From a checkpoint of a small transformer trained on Wikipedia.
Size: 17 layers, width 576, 9 heads of 64, MLP 1536 SwiGLU, vocabulary 32768, 107M parameters.
Architecture: learned and rotary positions, untied embeddings, normalized queries and keys.
Each number is 128 + 24 x the weight over its row's rms, rounded and kept within 0 to 255. Layers, rows and columns count from 0. The size above them is the row's rms in percent of the matrix's.

# layer 11 MLP down (transposed), 1536x576, rms 0.0614, rows 474-505, columns 144-215
size [107 111 100 104 100  91 101 102 100 101  98 107  73 106  99  88  90 105  97  87 107 104  95 101 102 100 105  85 106  94 100 101]
[[123 105 145  60 103 119 123 185 114 128 135  80 135 135 108 113 106 104 149 150 135 123 130 123 124 129 110 110 133 143 150 108 151 121 137  72 108 124  84 118 133 132 146 159 117 120 127 164 110 131 161 132 205  96 115 182 155 124 131 138 152 201 105 128 164 128 116 113 136 118 114 112]
 [132 165 154 179 129  70 141 160 133 150 125 124 124 161 132 139 120 134 127 146 115 159 118 147  92 123 122 122 127 119 102 139 102 112 153 140 134 137 151 109  87 129 161 150 148 130 149 129 110  98 151 137 140 144  93 136 110 118 127 138 152 142 136 155 130 158 128 110 132 147 167 109]
 [124 136 139 119 122 137 139 126 142  87 146 133 151 146 122 115  94 141 115 165 103  88 114 105 121 145 117 129 113 135 131 177 126 115 107 122 101 122 128 146 130 150  98 115 160 135 140 161 105 127 140 137 177 157 136  79 100 116 118 127 137 153 110  98 120 145 101 146 126 127 121 118]
 [120 145 127 153  95 105 131  84 150 130 114 112  99 129 110 139 137 133 107 137  88 129 125 109 122 106 131 122 119 114 107 129 134 144 121 148 100  66 132 139 109 121 116 105 151 137 127 144 106 112 127 142 144  88 111 138 121 159 134 116 125  95 135 153 174 132 127 118 162 105 120 127]
 [121 126 142 117 134 110 120 133 115 109 140 181 120 154 118 127 137 129 121  99 135 132 114 141 160 109 109 112  96 163  89 162 131 123 126 150  80 134 122 115 124 145 156 140 107 112  84 161 119 167 115 162 114 128 147 155 198 166 129 163 144 136 140 127 122 123 143 151  88 123 141 171]
 [133 167 101 103 130 103 128 116 130 145 149 120 140 138 168 122 150 131 143 138 103 141 153 126  95  72 128 150 133 124 130 136 149 140 131  69 144 102 159 111  83 135 128 105 106 119 116 128 138 113 109 137 131 143 136 107 130 119 113 133 118 124 162 103 126 154 132  37 132 122 143 150]
 [138 152 108 140 115 139  87 105 134 163 137  91 100  78 100 125 135 107 106 103 142 102 166 108 144 113 118 109 143 141 124 116 145 126 118 155 110 105 102 129  73 147 154  78 138 134 170 129 125 141 131  84 113 111 139  98 105  47 115  96 102 155 118 111 126 117 119 129 141 148 144 132]
 [ 94 126 132  91 115 116 150 150 140 161  99 137 111 125 134 141 132 114 159 124 145 115 119 220 151 185 161 128 171 142 112 143 103 114 100 132 159  90  88  94 110 109 171 114 107 138  84 133 116 124 156 154 142 142 113  93 126 142 156 156 119 137 123 100 137 143 116 126  92 143 147 136]
 [140  99  72 113 143 150 153 130 106 113 132 128 148 120 118 141 107 133 158 110 129 126 140 157 154  82 133 102 148  85 143 159 135 156 118 127 118 121 123 141 117 102 126 154 128 117 131 110 137  91 146 140 125 191 114 138  94 106 130 108 134  80 108 127 142 119 185 117 148 104 128 135]
 [132 149 121 136 140 125  98 110 110 108  84 150 116  85 156  90 158 122 118  81 119 120 139 130 122 156 155 108 132 112 131 103 109 145 152 182 106 174  97 155 129 120 151 108  87  88 146 131 157 146 127 157 133 170  96 106 175  91 137 116 136 168 126 118 149 122  94 121 131  89 119 149]
 [136 127 125 129 141 145 143  93 151 159 132 119 106 114  85 150 130 108 133 125 122 107 122 120 126  65 134  94 114 120 100 122 139 147 121 138 103 131 140 169 108  97 131 131 131 159 123 120 121 132 100 153  99  98 171 108 132 129 113 125 151 117 128 145 122 166 134 145  94 130 118 148]
 [154 151 144 162 165 124 106 151 130 133 116 157 146 139 117 139 135 123 143 157 129 135 126 151 131 109 141 123 109  98 115 132 117 147 147 126 131  68 101 112 134 107 108 177  92 126 161 104 132 114 107 112 154 153 115 135 100  99 122 118 122 136  88 154 181 152  98 141 118 133 133 133]
 [ 90 142 136 133 114  92 143 107  84 129 157 142 188 130 123 134 125 120  97  84 112 135 133 100 122 120  88  79 126 103  95 134 155 146 129 108 156 143 144 125 126 128 124 119 154  86 135 138 107 131 137 116 110 130 120 161 162 133 121 155 145 123 124 103 133 103 106 153 148 137 137 146]
 [150 127 144 123  97 138 134  93 162 134 153 142 122 144 171 136 185 150 116 137 108 127 116 114 173  91 123 110  96  86 184 124 139  99 121  96 166  99 154 134 124 142 106 153 121 104 141 167 107 145 148 122 130  96 100 114 142 143  82 111 136 126 177 115 173  88 122 147 146 148 136  76]
 [137 124 131 148 113 123 172 124  89 147 121 129 102 138 116 149 141 132 137 165 138 102 126 137  97 126 139 115 120 137 130  98 147 145 134 111 115 103 108  77 129 152 108 158  98 122 146 123 156 165 132 121 121 128 118 145 107 143 112 103 135 122  77 118  89 166 134 121 107 130 146 126]
 [138  61 102 153  81 114 138 144 140 151 127 124 118 125 107 119 151 129  97 106 141 131 120 113 108 125 155 154 117 113 117 123 138 162  96 153  93 115 110  99 142 106 158 114 141 138 135 122 156 151 145 119 119 112 134 144 107 143 138 162 100  93  95 109 142 127 122 118 148 151 112 103]
 [135 125 132 139 158  93 125 164  77 150 135 107 144  94 136 115 122 158 128  95 115 152 141 125 133 161 152 123 152 126 104 172 119 133 150 179 138 116 101 136 100  91 127  49 151 104 113 140 151 151 165 146 116 132 139 140  97  87 108 109 178 130 164 128 135 141 137 139  92 116 116 152]
 [108 156 145 125 172 101 158 141 126 148 155 156 147 141 115 118 144 119 141 143 155 151  85 144 142 136 148 141  76 121 150 120 132 126 163 123 116 171 142 104 115 140 127 108 118 131 136 158 111  94 105 138 143 149 149 175 140 148 126 132 144 110 115 131 154 135 129 143 130 144 102 153]
 [126 133 151 103 116 117 140 124 157 104 131 178 110 130  85 141 120 119  86 147 149 133 118 167  96 124 161 149 142 140 137 162 135 119 114 106 134 144 154  95 132 141 142  94 104 114 109 126 170 125 146  90 129 100 130  84 110 147  59  86 119 163 117  85 142 162 148 129 154 130  82 123]
 [166 126  91  68 131 153 112 114 107 117 173 148 118 156 108 122 141 116 152 175 126 162 152 128 115 142 138 124 112 141 150 130 143 146 134 128 144 116 143 116 114 163 151 110 146 144 112 130 105 150 118 105 110 133 139 141  87 138 141 135 110 132  89 139 136 133 122 140 111 163 120 144]
 [143  99 121 137  96  95 115 107 114 104 140 119 130 159 132 117 104 125 156  98  98 128 156  71 154 117 129 137 136 144 103 131 154  94  66 163 117 155 111 125 128 143 135 132 155 119 102 112 107 117 131 125 172 116 108 134 146 128 112 140 105  78 161 151 135 117 155 147  97 183 139 155]
 [134  98 114 107 142 136 174 135 130 157 149 140 147 129 140 140  67 152 125 154 158 134  92 153 159 155 115 111 145 136 170 136 107 132 134 130 111 131 136  83 141 153 164 102 117 141 150 121 134 154 128 130 138 151 122 141 108 132 143 133  95 136 112 147 131 136 131 149 155 134 137 142]
 [ 84  95 161 128 131 110 101 129 136 102  86 171 109 137 171 138 155 105 130 147 145 125 111 151 134 155 132 178 118 114 101 122 125 104 169 152 150 132 118 123 123 142 141 104 152  74 131 106 117 127 162 141 122 119 124 164 152 186 117 163 131 131 148  43 117  71 111 139 128  94  96 161]
 [133 137 119 148 154 153 142 126 120  99 170 156  81 163 119 131 142 126 123 114 125 142 123 130 133  83 127 168 115 155  99 125 100 119 121 147 127 125 168 113 152 143 175 117 112 142 106 171 125 114  68 129 113 111 150  93 108 134 134  99 139 128 124  92 121 112 138 128 126 123 142 115]
 [157  80 144 157 161 116 129 110  96 121  94 121 153 137 121 126  62 158 143  92 165 116 117 122 162  83 123 130 157 126 158 106 156 145 103 141 117 142 161 116 111 116 107 144 114 144 137  79 110  81 133 133 117  94  61 110 143  87 122 101 129 107 127 129 159 118 155 119 137 129 143  94]
 [135 139 129 142 114 124 159 143 106 130 143 122 173 130 126 138 129 111 131 112  93  81 123 122 133 130 138 165 119 143 122 109 116 156  97 158  91 140 109 117 126 145 136 112 137 118 120 136 138 160 144 136 133 123 137 141  93 104 110 149 138 136 182 172 135 124 124 106 123 169 121 125]
 [ 83 124 137 158 150 134 154 136  89  91 161 132 130  78 113 165 141 137 140 130 104 161 107 106 157 117 160 117 109 105  95  89 156 166 142 123 138 115 132 100 127 118 128 113 126  97 121 125 149 167  91  99 150 130 134 145 151 122 126  94 137 152 155 156 137 115 148 135 166 151 125 137]
 [100 128 116 100 155 158 103 133 177 119 128 112 158  98 142 118 127 110 161 143 126 156 144 127  81 140 131 133 105 106 129 138 116  83 104 110 151 144 119 152 125  79 125  89 112 119 100 126 146 141 114 106 155  98 143 147 108 144 142 103 110 132 146 130 140 129 105 107 136 152 128 179]
 [121 119 131 115 126 106  98 113 116 147 131 127 101 105 171 130 125 121 118 136 115 103 175  75 104 164 115 135 120 113 120  98 178 114 122 116 129 113 169 148  78 122 124 130 116 134 109 105 101 119 148 140 110 120 129 128 154 126 111 177 119 110 140  98 125 131 121  97 138 159 129 155]
 [155  96 165 125  99 132 136 140 137 115 107 135 126 139 105 139 132 134 143 142 109 117 109 148 121 129 138 127 119 117 139 148 129 132 169 133 143  74 119 130 107 152 143 128 131 121 144 112 110 111 142 131 137 145 151 175 108 141 155 106 106 140 115  75 107  88 147 171  62 140  80 169]
 [131 138  86 156 109 120 117 121 148 145 134 151 114 152 146 130 132 117 129 116 133 137 139 135 118 101 103 156 183 136 150 143 177 144 103 137  69  90 139  96 134 105 128 146 111  70 135 107 107  98 131 103  93 126  98  92 113 123 121 115 119 180 122 120 113 109 158 138 124 164 159 178]
 [118 100  60 140 139 170 105 152 131 125 126 105 131 163 151  94 148 119 133 101 121 109  97 157 112 108 106 119 140 135 147 104 140 111 130 135 110 132 146 134 132 143 138 126  81 118 105 140 136 124 138 129 132 129 146 134 134 141 142 179 142 119 100 121 127 127 130 132 134 114  68 124]]
# layer 11 MLP gate, 1536x576, rms 0.0628, rows 475-505, columns 144-215
size [104  98  99 100 106  97  99  95  98 105 107 121 101 104  79  83 102 104 107 103 107  90 100 102  84  95 114 102 102 100 104]
[[155 163 116  82  75 138 144 129 113 143 168 126 128 126 110 121 137 109 143 155 167 121  98  84 145 130 121 161 116  88 163  84 130 144 132 128 130 123 101 130 150 138 121 154 125  73 113 147 132 137 109 120 149 148 132 110 128 101 144 159 113 134 115  95 114 121  85 134 139 107  94 159]
 [118  90 133 142 105 119  97 131 135 115 123 129 160 118 165 128 110 113 126 158  71 152 171 155 152  99 145 131 154 141 165 134 174 123  84 126 131 127 111 150 128 142 132 120 104  99 123  92 122 174 120 147  63 170 111 100 147 129 134 137 120 108 123  97 125 125 114 120 132 154 122  93]
 [136  94 116 141 144 154  71 123 114 142 134 151 134  89 133 131 118 105  96 115 107 172  84 111 147 101 170 124 119 135 171 128 128 144 126 130 133 108 108  90 150 112  98 143 133 119 116 158 139 144 107 120 141 147 163 100 151 156 143 156 139 163  88 123 104 129 127 102 118 201 159 151]
 [157 120 122 119 123 108 116 120 125 152 127 146 146 106 147 140 129 118 109 119 134 143  98 107 140  87 105 138 138 181 131 134 158 133 150 172 119 139 127 161 152 179 120 118 101 131 139 148 132  81 129 133 123 115 130 111 132 146 141 107  91 113 173 122 140 106 191 103 142 120  96  80]
 [155 122 122 147 125 162 176 107 104 134 128  76 147 135 140 155 181  89 132 124 110 150 136 139 148 115 113 141 123 139 137 145 160  80 156 112 159 113 135 123 123 145 120 108 134 137 147  83  91 124 141 138 116 106 115  84 143 128 131 163 106 112 131 120 117 121  95 101 142 107 143 128]
 [115 133 140 168 133 118 148 131 132 131 162 105  99 130  81 105 104 185 123 145 179 117 144 139  95  90 141 119  99 173 116  98 133 101 144 108 155 142 130 130 147 103 113 158  94 138 100 138 128 109 110 130  97 104 136 165 165 134 136 148 149 116  71 149 159 134 106 110 127 128 119 162]
 [172 152 117 124 104 117 104 108 150 131 142 109 105 117 109 129 127  79  83 112 141 122 116 160 164 101 133 151 118 126 125 137 109 145 124 115 119 134 159  85  83 126 117 107 128  93 133 137 136 126 123  99 117 130 144 155 162  86 151 153 100 134 120 143 145 108  86 173 200 127 137 113]
 [156  70 103 149 146 123 159 146  45 128 130 159 140 102 161 144 138 104 136 151 162  99 144 119 138 152 139 153  92 135 133 130 122 148 160 124 149 132 103 128 136 131 127 143 111 121 152 144 134 131 133 129 135 133 125 125  92 117 123 152 144 129 141 145 132 145 126  95 172 129 114  63]
 [129 130 139  97 102 147 119 123 113 112 120 100 118 126  96 111  97 152 148 144 116 100 116 169 139  83 143 120  89 152 153 152 154 136 166 131 105 168 108 149 138 124 127 161 102 135 159 142 113 135 168 111 132 106  83 127 141 146 126 101 124 129 125 157 155 144 134 122  98 143  90 115]
 [116 132 134 129 136 108 135 138 132 175  44 121 133 145 111 134  89 131 140 104 117 158 112 105 125 134 119 109 105 126 110 131 129 154 106  98 126 127 162 122 120 131 151 122 117 105  93  90  97 114 110 155 151 136 129 101 105 136 148 148 126 155 132  99 192 134 139 116 130 135  63 154]
 [ 86 148  98 173 170 136 131 115 125 165 130  90 145 157 144 132 117 110  92  78 102 159  75 147  95 135 112 136 140 102 150 107  99  95 127 118 102 138 139 179 123 144 117 109  72  93 136 128 119 134 125 132 130 149 138 111 132 124 125 117  94 135 150 171 105  89  74 173 125  89 119 107]
 [170  92 120 156 148 156 172 136 135  91 136 118  72 113 134 146 131 118 161 146 164 129 114 133 142 119 154 174 111 114 131 148 152  66 124 125 106 162 118 129 144 150  91 132 108 145 143 144 133 133 126 123 103 157 119 121  59 108 122 106 102 125 128 157  84 121  70 169 141 112 158  77]
 [142  94 113 142  89 172 133 157 117 104 197 132 103 121 161 171 127 143 159 167 101 126 137 124 111 157 125 127 213 115 162 121 114 136 192 160 130 161 102 131  75 113 118 152 133 155 137  98 107 154 147 140 110 120  92 107 120 124 145 155 119 129 114 133 101  70 115 149 153 130 145 154]
 [111 127 117 146  90 127 176 130 137 138 150 145 135 126  78  78 101 114 111 145 136 118 161 134 143 139 145 151 107 114 104 116 177 109 139 140 133  95 134 136 144 105 122 150 104 133  86 143 117 128 119 104 105 141  79 181 123 135 147 142 129 164 152 188 103 132  97 137 153  88 122  76]
 [138 151 115 147  74 122 118 132 120 172 143 134 114 120 173  91 180 126  85 165  79 141 132 123 143 102 142 124 118  91 115 145 178 172 147 154 116  96 106  90 130 130 140 126 134 122 150  80 126 134 118 135 135 182  68 162  92 139 143 139 108 129 104 121 126 140 136  95 119 118  93  90]
 [152  89 158 133 109 169  63 201 135 110 151 121 115 129 148 116 144 130 134 125 140  91 135 156 129 104 101  96 147  92 115 115 150 127 101 134 142 136 123 101 154 147 135 186  93 120 105  55 104 133 101 139 124  88 121 121 148 145 125 144 140 117 128 152 126 119 118  80 146 102 118 143]
 [127 103 149 140 109 122 119 118 117 168  86 116  56 154 141 158 122 138 151 146 151 117 136 111 116 121 107 111 121  65 121  91 135 149 149 100  96 122  93 170 132 117 121  90 110 104 125 102 122 170 160 133  70 122 115 137 111 165 139 149  98 164  89 186 107 121 136 146 127 143  92 140]
 [114 145  97 119 117 125 124 153 129 157 104  90 132 119 168 152 102 130 114 150 144 115 159 148 165 156 113  99 204  94 128 123 143 154 137 112 107 160 140  99 126 110 121  96 121  88 130 128 138 170 154 128 161 129 144 134 143  96 155 139 143 113 118 157  95  84 167 143 104 160 143 113]
 [169 149 156 126 118 156 130 110 128 136 138 116 115 116 153  82 149 124 149 131 119 181 138 146 139 120 137 176 147 125 133 134 120 180 131 120 144 129 152 147  99 125 138 117 111 111 111 129 147 151  93 108 115 144 139 124 122 142 151 134 147 176 106 101 120 130 103 138 139 129 114 148]
 [127  83 131 120 127 104 160 138 101 125 121 153 115  97 136 133 147 145 126  92 159  99 129 104 116 107 119 125  79 136 127 118 131 136 141 126 108 124  94 136 124  95 125 125 119  88 104 142 118 105 127 141 137 103 129 119 187 173  93  69 115 120 119 155  97 137 116 119 155 151 134 140]
 [ 75 129 120 140 158 150 109  97 128 111 128 144 168 147 132 134 170 166 116 136 133 130 157 103 168 117 122 140 135  93  92 116 150 119 161 128 132 106 142 138 102 115 124 145 136 158 144 107 147 124 120 128 114 125 105 144 109 113 130 118 132 133 169 111 154 104 105 120 117 120 116 109]
 [134 152 140 128 153 227 143 124 136 137 112 125 144 102 102 146 130  81 179 161 139 144 106 140  90 119 129 152 111 137 132  94 121 122 143 131 103 136 119 115 100 122 135 109 104 125 132 108 162 102 128 118 164 158 148 134  94 144 122 139 122 117  97  85  81 128 123 166 138 141 132 139]
 [114 116 120 111  95 144 163 129 101 149 137 121 126 101 102 150 159 136 125 153 103 130 122  97 111 111 136 129 116 130 109 106 141 135 118 123 113 179 140 127  94 142  94 101 121 103 139  96 107 151 124 123 100 144 110  93 109 116 144 135 113 137 158 160 139  73 131 115 172  59 132 118]
 [123 114 176 116 118 119 173 140 133 112 112 141 123 108 115 113 159 123 110 146 104 141 118 185 119 133 157  86 121 126 118 111 142 167 176 139 147 107 134 147 112 151 123 168 106  99  98 105 164 137 116  96  87 150 108 120 104 136 119 146 126 155 122 152 140 125  86 109  98 160 131 100]
 [173 149 102 172 123 125 135 101 143 130 166  98 117 115 113 126 135 145 127 158  99 128  91 205 116  88 122 123 141 140 130 133  91 163 120 134 169 149 128 116 124 172 101 120 136 149 119 149 136 102 142 102 135  98  76  98  94 184 171 144 117 122 127 179 158 123 128 126 119  99 103 104]
 [124 134 159 127 106 133 103 124 163 119 123 120 113 116  80 145 141 112 118 147 109 132 122  88 168 122 116  77 108 124 158 117 138 125 152 117 140 141 185 148 144  71 134 160 100 159 106 114 143 161 105 114 118 129  97 132 141 131 152 150  89 136 123 151 112  92 131 173 177 131  94  94]
 [114 115 114 131 124 121 103 113 130 172 146 142  66 166 132 137 152 126 145 156 147 126  61 135 112 120  92 130 139 136 152 122 144 150 147 118 122 174 156  91 146 124 148 154 138 173 160 183 137 122  97 130  97 135 106 143 127 140 156 179  97  96 110 148 163 109 109 129 130 139 122 150]
 [144 138 104 144 133  82 116 126  75  91 101 127 139 130 112 115 130 136  98 142 134 124 169 176 129 100 136 107 121 135 130  80 127 119 161 175 139 157 120 152 157 128  87  85  86 115 169 117 173  89 127 117 162 116 145 146 167 176 128 116  98 115 156 140 144 163 143 127 153 103 135 141]
 [122 127 125 127 162 118 132 163 137 120 150 105 120 109 116 105 143 131 109 100 107 127 134 140 130 161 122 108 147  94 102 122 135  70 194 129 106 144 131 118 139 107  94 137 129 116 107 122 159 115 128 143 150  83 176 135  96 147 135 138 157 159 128 145 130 136 127 128 135 125 129 141]
 [143 103 166 153 168 115 194 150 105 113 119  69  89  88 117 105 128  89  97 160 133 108 117 124 149 129 147 154  81 117 166 144 196  87 102 133 147 132  86  73 130  97 105  82 157 178 105 122 115 139 159 105 106 120  99 132 152 173 148 120 106 122 164 129 174 146 120 151  97 128 139  88]
 [155 127 123 141 163 134 116 130 117 109 143 149 146 121  98 140 138 126 134 103 120 136 115  91 124 128 162 179 132 134 112 124 143 178 191 110 131  98 125 126 121 109 137 141 140 134 124 121 124 140 149  93 136 106 163 118  64 167 122 193 155 106 125 143 143 144 153 142 117 133  67 113]]
# layer 11 MLP up, 1536x576, rms 0.0619, rows 475-505, columns 144-215
size [103  99 100 100 108  99  99  95 102 104 102 100 110  95  93  91 101 104  98 101 105  93 101 101  95 112 117 102  98  95 104]
[[103 143 138 130 124 100 125 120 128  92 118 134 135 127 128  92 142 157 143 100 124 154 132 152 122 166 114  92 137 147 121 124 134 154 116 139 146 128  99 142  90 135 121 132 149 104 149 109 155 124 162 121  76 126 126 152  89 115 109 127 123  94  80  64 132 150 185 128 134 145 148 100]
 [162 153 146 172 114  95 134 152  86 118 132  92 131 139  99 143 151 138 116 125 117 133 177 128 113 112 120 136 110 152 154 134 151 150  75 170 109  85 117 133 111 135 153 109 102 153 157 123 106 149 187 112 113 133 116 109  89 133 139 158 170 106 149 126 162 139 131 136 130 122 176 108]
 [110 129 149 133  92 107 124 116 148 123 117 103 135 133 143 141 167  95 172 142  81 154 122 105 114 100 137 136 195 161 122 115 125 121 169 138 146 156 120  95  95 106  94 156 139 103 133 134 154 109 130 149 147 154 146 124 147  98 115 170 148 122 100 110 101 125  91 114 121 135 137 134]
 [112 135 132 173 119 101 156 187 107 131 142 148 130 145 100 155 103  61  94 104  91 137 124 139 143 125 101 182 156 132 164 134 126  70 162 119 130 185 126 130 130 129 120 134 122 120 166 148 100 152 123 125 137 104 134 106 123 140 137 124 130 140 148 129  64 140 132 126 116 123 142 126]
 [133 140 117 142 115 130 201 162 155 148 129 117 148 130 162 183 133  87 139 114 126 136 125 150 148 113 115 139 146 178 135 136 110 124 145 118 143  65  91 136 159  96  99 108 124 150 138  98 113 147 148 127 141 120 131 125 118 124 116 131 109 135 141  94 112 119 151 117 112 121 170 128]
 [127 142 139 112 145 116 215 153 120  88 135 163 111  72 167 163  65 116 157 138 123  99 117 128 121 113 131 153 134 144 112 136 111 118  97 101 127 124 143 136 157  83 119 101 102 124 105 100 103 152 144 110 123 115 154  83 141 140 142 116 122 124 104 137 105 136 144 130  91  95 147 127]
 [112 160 135 133 144 106 151 167 128  95 119 167 157 113 116 121 138 112 120 123 109 139 119 126 157 107 132 116 135 126  77 149 159 133 135 140 145 131 147 163 123  89 122  87 112 158 123 120 144 135 135 123 101  85 108  96 149 133 121 149 129 149 132 120 103 152 141  98 118 157 154 151]
 [136 156 141 130 128 121 103 149 116 121 161 127 110 122 128 119  92 129 147 181 137 157 133  96 107 129 117  97 138 132 119  65 138 117 111 131 145 150  49 113 157 123 150 129 157 116 120 144 118 167 128 150 171  93 185 146 117 178 140 139 108 129 126 125  86  99 134 112 131  93 164 139]
 [117 111  90 154  82 143 156 135  87 104 132 135 127 121 136 148 111 122 145  99 107 109 132 144 133 139 143 134 114 110 103  98 114 115  78 149  73 142 135 139 162 148 142 120 140 123 124 125 153  93 142 108 110 151 111  95 123  87 142 117 105 135 152 113 151 104 139 120 135 121 119 139]
 [122 121 116 147 131 133 154 151 129 141 148 120 112 123 154 161 130 152 130  95 135 110 138 152 127 136 148 104 131  98 130 151  95 113  82 130 159 160 153 161 125 187 167 140 101 148  98  76 111 129 106 139 126 156 132 110 154  83 151 109 125 138  91 176 123 115 126 112 138 145 109  96]
 [137 125  84 132 134 114 140 112 128  99  97 112 140 125 110 110 159  90 104 138 107  86 131  81 146 133 129 125 124 202 146 139 111 167 112 156 161 102  94 134 136 121 129 137 152 154 136 123 120 141 129 136  85 128 113 113 116 119 136 111  96 143 152 123 115 142 152 138  82 167 139 125]
 [145 150 130 143 141 163 187 154 136 140 136 116  66 121 149 123 176 133 133 141 159 150 121 137 120 119 138 147 111  98 104 146 142  83 117 123 103 133 131 128 128 100  91 125 115 183 136 127 134 136 120 124  91 163 158 110  90 109 109  99  89 116 135 152 102 115  83 148 121 117 148 111]
 [200 149  89 160 101 144 140 129 130 181 172 111 127 111  79 117 148 124 109 131 130  83 130 122 107 131 136  72  77 153 158 148 113 116 137 125 139  89 142 104 108 125 117 115 120  70 122 127 187 156 139  92 167 123 111  83 133 164 155  93 101 139 146 112  92 112 131 128 108 107  98 101]
 [139 146 110 119 128 104 106 141 112 145 127 131 105 160 131 109 154 152 165 107 148 132 113 150 154 138  93 139 153 163 132 157 129 122 133 175 120 128 136 100 137  74 121 134 112 164 114 127 117 112 123  94 168 143 160 108 144 114 117 118 112  97  95  88  99 130 114 148 124  97 135 121]
 [121  74 134 146 143 154 150 175 133 141 114  84 130  76  98 184 156  96 116 169 141 123 121 105 132 147 146 116 119 122 166 116 121  80 127  94 134 135 138 111 129 141 110 129  96 139 109 131 150 120  82  95 117 118 151  79 140  80 145 115 129 131 101 125  97  87 101 143 157 127 135 129]
 [127 117 124 132 134 162 105 196 127  84 142 105 123 129 153 158 140 121 134  63 139 131 157 128 127 129 141 137 170 118 100 139 104 105  82 141 123 119 103 137 143 124 134 142 113 122 103 106 104 111 141 131 144 134 163 119 134 124 110 120 174 143 151 124 109 128 137 110 116 111 162 158]
 [151 138 130 123 121 143 163 116 144  78 153 144 137 123 127 113 125 158 123 120 111 139 107 185 131 170 118 118 119 119 162  90 112 173 100 143  93 118 120 137 120 155 170  72 102 148 142  88 167  88 115 170 181 131 122 140 151 100 110 141 126 149 109  93 119 120 140 134 117 112 105 154]
 [155 142 108 119 104 121 109  91 163 106 149 102 114  97 112 129 136  79  93 130 142 150 132 183 107 126 138 135 121 132 136 116 151 113  86 112 159 170 127 159 156 140 119 144 136 110 125  73 137 127 106 117  96 134 123 125 131 132 145  83 126 145 132  95 104 162 153 125 135 120 145 134]
 [117  85 125 129  97 144 152  70 124 132  97 158 112 126 173 165 134 178 138 157 100 132  97 119 131 112  86 134 138 167 159 104 134  62 140 154 158 155 130 157 137 120 126 117 137 121 151 104 105 120 190 152 143 149 134 138 124 121  87 163 131 134 136 155 122 169 147 113 154 106 119 103]
 [ 97 157 131 134 112  80  94 116 124 115 151 149 160 142 133 158 121 132 108 139 151 140 150  88 159  95  95 122  83 142 109  86 150 130 124 135 134 118  51 131  96 128 123 119 113 130 105 123 165 110 128 122 130 102 119 118 177  89 134 151 146 121 121 140 145 151 131  54 150 122 127 134]
 [ 93 105  89 162 165 128 131 168 127 197 123  94 117 140 140 169 144 122 109 186 130 167 137 112 135 139  97 113 127 133 118 125 121 115 117 142 163 131 138 153 109  80 157 100 107 126  92 129 145 114 127 151 122 115 136 122 123 131 130 120 139 163 107 103  81 156 120 163 142  79 164 136]
 [124 106 125 154 116 106  80 118 156 134 146 143 143 103 141 112  89 123 100 111 150 137 167 146 145 131 124 122 105 122 149 152 151 136  91 102 132 152 136 144 140  77 141 144 175 139 142 115 103 128 166 165 115 124 116 144 134 111 110 131 106  97 129 115  71 162 162 127 166 164 146 129]
 [136 132 147 146 108 129 119 140 127 122 163 154 144 141  85 135 141 106 122 108 102 134 121 156 115 119 183 109 132 119  86 130 141 125 160  96  93 127 150 118  85 105  84 111 150 104 142 139 105 156 126 139 145 136 164 139 112 131 136 140 131 126 166 152 157 143 114 136 141 111  84 150]
 [187 154 127  80 147 107 124  78 117 153 155 183 103 107 126 110 102 110 139 122 115 124 110 140 164 125  93  97 122 142 146 112 144 150  97 164 176 122 117 107 136 146  95 119 154 127 139 138 152  99 113 165 119 145 142 123  88  99 129 181 114 132 124 153 142 151 155  96 136  79 148 158]
 [167 174  91 118 133 137 111 147 141 143 145 153 148 158 124 141 125 157 123 105 102  87 139 155 117 123 151 143 166 168 121 153 179 126 139 144 141 151 103 161 155 145 114 122 176 161 127 125 100 134 150 143 112 171 108 107 124  99 129 125 158 128 165 166 139 150 159 148 138 135 134 124]
 [128 170 141 150 124 146 142 169  94 132 118 147 124 102 139  95 135 104  93 127  94 132  71  80 109 124  95 148 112 111 104 109 120 138 131 109 149 129  71 119 138 124 148 106 124 120  96 102 144 136 118 133 142 143 119 152 143 142 117 123 130 112 134 119 116 100 110 162 137 130 126 113]
 [133  70 158 107  88 128 130 136 154 161 142 140 119 136  97 155 105 150 144 158 108 119 118  93  89 139 130 157 117 132  93 131 115 159 150 120 143 104 134  77 117 136 124 123 129 146 162 116  86 116 144 136 123 143 156 138 143 160 144 137  97 119 147 153 162 144  96 131 135 125 131 152]
 [108 154 150 104 120 129 114 127 120 170 140 208 123 141 141 120 138 138  89  97 123 142 140 116 186 146 121 170 122 155 134 151 130 132  93 103 149 128 126 101 135 137 100 125 108 132  92 126  89 118 111 115 135 172 114 138 100 140 131 140 116  85  85  81  90 123 109 109  87  94 141 101]
 [123 107 101 129 142  93 112 176 147 126  59  82 129 132 140 106 111 128 162 150 113 107 147 155 184 127 132 120 102 123 146 192 146 118 112 107 122 122 134 181 147 104 120 134 120 129  81  95 104 106  98 114  95 151 142  74 154 131 151 111 170 138 135 106 134 154 125 179 126  85 122 101]
 [134 107 111 138 154 171 116 136 150  85 124 168 127  91 138  99  89 151 139 124 143 148 116 126 119 131 138 192 112 146 124 122 117 100 106 141 127 148 107 124 154 129 103 146  92 132 132 144 118 129 125 128  93 145 109 122 151 119 135 111 144 108 102 118  85 131 131 140 149  71 151 131]
 [133 145  99 105 150 132 147 102 107 147 115 161 139 133 136 109 130 126 133 129 142 116  97 115 113 140 141 180 169  75 134 164 158 118 134  99 106 152 130  81  56 107 141  68 119 111 104  59 132 149 109 118 138 133 129 124 132 140 146 160 130 166 130 160  77  75 134 110 127 119 127 125]]